Weights of a small transformer language model: width 256.
Each number is 500 + 50 x the weight over its row's rms, rounded and kept within 0 to 999. Layers, rows and columns count from 0. Numbers have three digits each. The size before them is the row's rms in percent of the matrix's.

# layer 5 attention output (transposed), 256x256, rms 0.141, rows 173-198, columns 128-255
097:483461530538546518497442506500538481503463488509451558458533416454446549506499502484520581531525597394540489502527567579464528553545522590538424536554573558390469587535473506483428485524522599484538425507542501502516516465502467567497505459536524533376473453563543475566568509530483550572485509426503499504498535617501417509509450557460464608568500601496477533553493505482461442543572
096:439468470533555359468516503471452440585431361468526499486668460589531608534517535516460429546521518388511483455492466506485601493527473576486520475478461512547439524351549556494467480520503586396520544457511386568492483598495507472516553514451481552519483430441595546578503510528488491456542465554544498518501470524405504464458497454523453528517492550530464536433455524575440564490540
097:476524523565472457470541462544539452474544393564516484450493534443483419472579581565364436442567516520536532552529578495498504531447514472589487453457574436559490621470467566508385522499462520484476498489549542499480479531559488480520490490527500443482521466514529499501475503465423420421538489377612505441489466380521491554556473531487552490518494420432486519518464411437487506407417
101:450486513539413530466528453506566342365455557544510502471510487415457553545516560536486542451460550508539467422445491526430612512456497475496500429540531495570639465458550586518519459502495582480519538510509464378483477531527556530483512428501535497482490504477423534464541507462468500544456363447522532517531512498582476438511389509559569496595539526460528388474426534519491469529434
107:510500471534500460517513482456494429412443489470463484420467509585429555512437460593553572461540585567517532523485602498571479459399453535498580450527482520534499498559451527519473526581527444437485454531424429537499432542451416477416487577507510461445448474547559504468459576487472414537557475580453529454465463492576519456422470445541457525532492460516543583510574541526540468567469
103:484595526428532522524465500531428434469477529435647465560453528492522502499441374443570527548459508630467471468435485505522567462595506478449547467571517479479522474386430529516486506475458508520470512410623465485438463520486464510496401489445435418488519450458535489452499539501522421447536388429533486532495461538509508527491456487444628490490531553525429448526445529547565416554578
102:537459436439436483515525473546484516562464498451461453568536429484455502397522546465425394527503511479459463522521529545464461547477512486615525435436514538362580529498576591547505509553530534510525488451463516530474486539528471513512515486387527489569549510485496513465538509468540553463544504452456442473494502463455470507443480599498480507454527432464532490463445490465553470504301
099:534534563530397538449519437486471538422510512576415567509514611404514530512475522472427509466450483556495540529544441469524504494414538456495585470596570502527516444500556386502499557563553460506487548349548519477534554550540511435549387510520476466490533543477523522457459472420486403528468502470442490507562512572470451567478512464455469514501521465526419514519491648589558442592528
105:490471441433497508493494481474512476508547458513467485403517518487563497566547505405584618504520531444448539500592500466505574544444501527445501451502502606494423553462489542521481494654513551533563480425520475469489460554482466555528552467460464481580550449490547547476446511444492519453481401469505552567530501526451557633456520501530505423498536525507492598483496543447500472486366
104:585488515448517528467505505470537481481476419540507440490561448600465435411383593469557470576440552536494435524447499569416455580516531508511532558428488555624494549598493461518522454490487462552481559629497450470508591500531493513507522478523548378557525480487506479566457514457605555517494524423525508446519474509453489471553500443486456537559468489495437501547527488477479424553520
106:490490520473434391442561428479484420510395501492634580478513517554565507459464505452471443597558366535477561445443545460457489428512447509485434471551517549518383462487503485518538473463494507467440488544452533568528398520463471475502441443530558469534466531450520455474439519487414473488483534465541480551488547520479490432418535474383494495441579553542508492508513421566486466438533
098:515431527412472556519472480556544551558503517484528588502504474547544433526544520515461447413433498510503495408531533445531506539635447556462512475526592506507520543524442584471531573550546485509581393538434470488566618441508544475570505552592430478536482595513391474534377475521479513500535557439516468448460478568587421533539492469445458441530490465498526551518605539542556519505477
107:577478454446529437528474523537446558533501520449519475586507518462555586611516477418506419491407479571527546527555563547496453445459555501474406548536492416565488500523557502469459440522464488515370502517526463533541483500488531521547516415522566442569518584631386505561485498562507571546486573506504611492491511481508470443502535459485570491511491512431512489436469626433523345429551
103:432539525422516517531458519532468495613460620471528405444488420495480429548499566512536524494453457425577502478540541468503476496530438547599460484529621581416439510479498507490482471449543506468500538509550455441529597575507547435490524525382480529530563484432500493527512483493521507510508490515501521454508446547481463549486431458529483593437486466436427456464468509527531556446485
117:378527516520520532511540524519478556496501524543630503499449517502504460456502473488549586522470497515528558612513503442559490532484421469475584469592537491494521486502502538564405467469517416489509426479489441477522521543459519601500447479543457492579482525583479485450505545530453501540458518642489549513547459474483557462464438607519435548487474413532492478419525495468530491460581
100:487498414543659479529521555564468451433570520512472477461424538439548467554448436499462465450426571582497406436514539506466498543485654466543508552508425505469502414458465539531593521498533528497504499394508481494490490499448485512486351471526543483541402431534556510401493417445490493475544532553398469500532530422567476491489549447478515555519473437431572459422587457526499510518484
110:510454441480529504538390438470583500501446484484469457526515493478482420490435551496463473592473457465585583526579572508506481551395479542511439511500502487541569480519488416507572503463465423472486488416579482542529445505521501488514591561521513517478497493424554485525513506458562466451462473415549527481612434467532521499490428477534512475431505554488456463657530524564502403490502
096:488519463407465535529517482517423438504559439539484472432431455510524456491531418491451545435518568436509512511498424539461591487502505438500559540472561458479420415507497492561517515381549481527470492472507461490468387442526398467510462476480454480546413533482542431527591426496499481469384491498541479494588536512469527499523422523463504547517538538526516423547580512468564496529524
097:453562468505523519416581527478460575538494435530488584436439568526533561485448514542590471520505479562564459524566427516535591470451486441522461553572536509554531575476573493482479549528463445387523531426418540457423517567442503422463514495552469415509526531499517446472535590474551496450363443487503560492554532483492545491510489436496504558541519481483459534480424440509404540518505
102:572542474491477565458392477568476489506530488460479536451521509398477468438482564508576497488530443348500505409511576490535550487585564554545564461460472484505522573526444410399581515507492602508428507500503568436470448357498503399485545493488554468582644447498448509348507505487477434481552519502600503503503540532424544540620594516470565470470528496566533551482496494527440566512492
096:444443527451526458470523570467556602445498526486470599530545498431504483450481442555501485556531536505518557390443495536563568454479499538480544579458442509476455524562457568413446469483607448529425543525537455473453503480478523525571432503495591534512563583587507444571551441496556545527488505495437470541516422456587492503503437439471477419560415588490479542492435507548459605422507
100:555525448579509425372536546496478498531503513506457438541473469549462422408469485525419532426460572487560556440462509557483483496588482435532447493590491481508502506499482469538549514485530393399430396395507432598525537556519495492628583436383509518409526443493527495425451429559444513483457507526448556467491458530412491512519515536548499530531568470540555480510545526487434409475495
104:494455531472465575492518457472545538549479451499435498498493425448558383586568541493447517573494467354499566480566529509515508506517473548465476528527540519463489458486497536501609460536489528442455454459451466495430555433449518503568522522457580506500452459427583541503440527481489514553528534451521508544415456459466507544593601521439549429500501539454539443531561513470482664524578
107:449555473383401489500571512491550439501465525529475423513457421503507508438552455501457431457557498517507585486504478544504545561527542567590474427478514567551474432478423525545411444388506522486408526573490551499510492514477481460461527530527568557515408532603387560465490526525407531494550523433536531524496561516459553514487561533517541520490512492512495510530500451519451593466521
095:433478571498533511452506496368503492461493507453451498490408476510573516507479461549546502563560480503499516511495527567388412413564614558463549601539577498419474462480470517451481377524564523500486536460509484533501455488451567489483517550557471418472499517522483408443497500427509459505531482432479463567442542479650490412526393471530440487469533470488507597501480504539537434525336
102:515456505465539529548531486569520509489523489426521473423510491482511458438481559483466539469474506409444471495556479493573546510531450544531553545636530486407471474470459607548452466464499503514565479386548499486513545550547497541402459501446479524498500523536566414536464553494541508449537496494489447444542467460466497545419541560465531478621622505518552564553421487454484497514539
# layer 5 attention value, 256x256, rms 0.0839, rows 174-198, columns 128-255
090:478489511529561421574509448564501576571479486462475553500438451526540524507520544533462471465506493476476484530508523583464544483492485530509428490544546581433472548462503540517584625517467516503443444435409564448472479568444397599404510514515431429657567474489588508508572559489513545452486482497541473522458575537527437501487489480478513429481495548472515510513554443568429485418467
092:439566482595439407433494435543573482532517427531554478514474603564414517429536512555560468502467484509527556530530433495543515534416428534598529435473492465517473590462449484536410548429440497459518499499645498475449481547516480500581508398416468494553436519563432451569470556464471419459509491519480523500495523550417479469482449531550545552471501413532490511502394481472526517397454
096:575495500465487529445526543542523399486486507469434476516445566495560466504463521552506482533490566500448511460395556486549488446524515480505455456485493461640564521531527518623483599478505491502474565519566515508499446558474540555389506532526495539511473459492482467420578442500547515496545519493604557390514469512527538504371559492540424486541474567525482363492517573569497422392464
099:580459511505547555551473515565440510438480470532579452542403573535515519450596492511570449532423472553546366486547502464541535454495501466442461497440489541432439460554401531507470487638483519485463548479508422555493461465464407502399489549493602466485456423541492593430577549459472523496455463551471534548486473590430672446520449517491469517478512475498529601453486454525476499503472
099:428600473525462476508519491580498554527537503537555451522447389458397544426453459513479500525511467624521523525458466521515526516448542557479498529528560476522523494508520507486403513568522419458433449490548532572563593503485542464473490547533516563406481471471588414475452544401443539483441385463514510552558513470485424532422555580518524534445500609477512521577492482604468541498526
099:490423441483454540566385463544563448548437524442451503504497502408426466489545472574494479541584450526531537531476492586440432366513509481487464516462548519461561468530560464427498474424485385525489489572523547583486499430481462510566551408467457477492506493468485470458479489578543539474513461493570479423456565432495542348504506423401555517493596510499512453573525480468499526555529
092:579472492513467545549588451519641507535523505482550501499661500537428535443416550491549425466530541551524459551518493484529541505446451573603516412518527555574514498498481550548544472460538441472506493400582567548480475544471431521553398489452557549423422548481407456488566408432458401535517527492514484478522485542498509542446460587426510458450472466547470447538502508601487488545557
095:531464502573523518458529601518468522466533475525524474516475574495516486468470508443471586524468513470468587528459475452482402470443532474535346442492438504543604457458413496584456473481539436464558475478539496369532482477491460475529470442406455427460586555429513514476560538441489488365536450498473417515517462462471520640483501444384439525505461538521552448566449486447461480428504
100:568520666458522581497499617535562481446499483526427529468525529413486476501447463401537491507511487513594454438596436438508417527495511495496543469505478518536415487499493512480575647404455505524448518578431532493472482445520485454497576440542487442543524416524571455610483453521522626453470426490512460476444474458459490431444501606483488543510462500580553518491459529512527532465549
099:451505600576530418521464585463521538462470484522472443590410483536567505477452621589632448526486449559452644454503537514524476495538527468477411474450507545530422516497460442521495491485451528552485488423436485543558404459478516459481405542582445467531494468509448516463390515516543434468563562496565527534518544505495386444581507501368552467460486506520509512510497448577548469427500
091:542439523466549482524549430479475506441492472509474464473520502496527483463555488503611521437447508531551542462489412401545490609460576395521481458514529558563475484335511443510472379439509537419548456473528481508538478586438448523533539541572597558494505552491529465454466434551439537508411475416512543516502486511515525500526424470455510402441535497507534466561502538503482527350537
098:552478448401557475506523609486453416510570484491527511514548471554503419533493488544601481470508504499484502494518552534408553408520482509487441504537505567516606471499528497478520503515509550590532501556567497507584437527477453499513573489521570499443564526551497582600406496546408470522380489365458599610434524491582389489469488533573446430445536477493540457507503538513442456477491
097:515521488469546482482457489384467620575494569496433486472562555447481488411386505528614473518563509495587512534558427585562527462548491447486515443445506469402530623474461552464463424462549493494451472487559399485533517501414540438483499477446527470573592497468513406424511430482463491414573548500488543491511506529523502529553552462510446487544506473501512425571482571445571461436477
103:440603487486494463501477517463385434478473478525497622527357424445522503585525433474509480531539549449539430459547540499575514533569500547487574437487498544514510518470511488533488491548581489412454387526487409590479544494435515515450443525472598552499428564442467551546442455441504415502481532471525469514462501590451496557473490507450539488457479595531549436491488534477475496445451
092:528369574480573487508530522503491476560446553460549571597469520511425571469408477459456499508486580559524505513526490480519478437545465509392465537552422453529574527586582511533460488519469492498504470505456564513556486528518492560506552543612527500441533487622459496498537427427483612510563547493460479502400492525498563572507517443479463545466476517462546572529504514564443446544428
099:634479457468569587498544599508570611530467448455480472539442516529529486502516572494557474471464396531486520458473447537491483451533405516572436522446551517597477455418549590519425402473423454453569510552479495421464604510487498535453559451436420477507490510519450567540530538522573462458550497541535490426476527520470458472451564508513522567533497431515491497511515479575503456454642
091:504513499559520487474545473511449497522551570568494599464493459572424510534451563524518568532573568535477506520523577549447501459466489586505509512479519405530475471546538533526512546489440415473577487503524500530417514486419417534575497562532507560437483521400488490488542492493639514413508397462442403508514477598543459507555548578473477560443417510519472472492580560542470530517499
090:447575562413478498432488531502447499460546425497496574570510520530500460473488609548494540446576485482544486527528445530591493456519527402486455514506501451417533428467569532450482486527506533473543537408564525441540519565520428624561436541474525550460484482446600468526558471474568507556581501583496503532453525612431473452441447472398532481462505447578446556460543533519554586600503
096:507513526529521493595447533590502512518526492465550493454519568529526421570517468437501513502481462353474557502497431471471541529463506545505461463480549464575498477494408401524498473515495468431501497514602561493448522469585547421491492503459466460469492580458518528402519442440472497473465590527433524448494490483518548500590497534447548478467507483626598469503524497595562507562589
090:461520513508404521495529493512521484527453561495416488435527527558490442469564506545575447490497422473445515519555425490485487534416417538437455509586413536490544449487511489455484622467554589547476499471367532451486484484547447577425541512620525510505409424448481515485546432427489452510505556398451467478512510492558540471455548429505464403484550537573428532511502480537570601392433
093:585561500466567526480541473467458501539451587452583489553429465504467446444566556489465411569482615467523530468533581548517552445544631541505472530492465443457498444682532447570561505423496494469503407481529429517499448512560497539497479536504513425510427453478545526479483529545430516387442482561569457449504548520464521488512505567541521436518500448524527543514513618498459508504541
095:478457524573459612467507495542546502446418555531434472534466481555455522438548569444497525435470453467617545461547586554427510477477436488491514432568508487465550507553453502625504572425550511455535589483448430561573519355494491470592456527443432439508429529571498590562493492474417489464516535568590540520507575565469527556490507546481491488534618469454399393479509554502545527496529
099:389508480503404406473567483559503483564418498573531472498509467563521463540581445488438505433566483558573518447434536482539573550552556448387580561468502474559407487530499553527565506560462490595564535452548630513511484472407508468496481461494473535562433527503543525522490612483523528379450563503560577474509494480506526532440518501494551551555425486629562542472533555497517529473470
089:591499491460459538436595491460493546436455497479474537439409492476498488489407427544611579613466622540525449403517556490528418480504437522495459587511491521434487531542441448466514466510493435479508503507535525475652530606449509476474525513435488471451560534474560487477552573459436470461499484495472490550406479511487582471505375504543552499498555506548473499482549495530568554585522
095:553564494535495454532464500464500454450535514495472487566529479573510406520462509521382508527514521484469492535539542513539514517440457525516419648470505427473575521615602563536413428420490579517547426451420501467524496487573441508403529443429547519508535494554412486447397471486479523485570477482474467511527533529639421550482567365518566492547531565461481509450539565523418601504472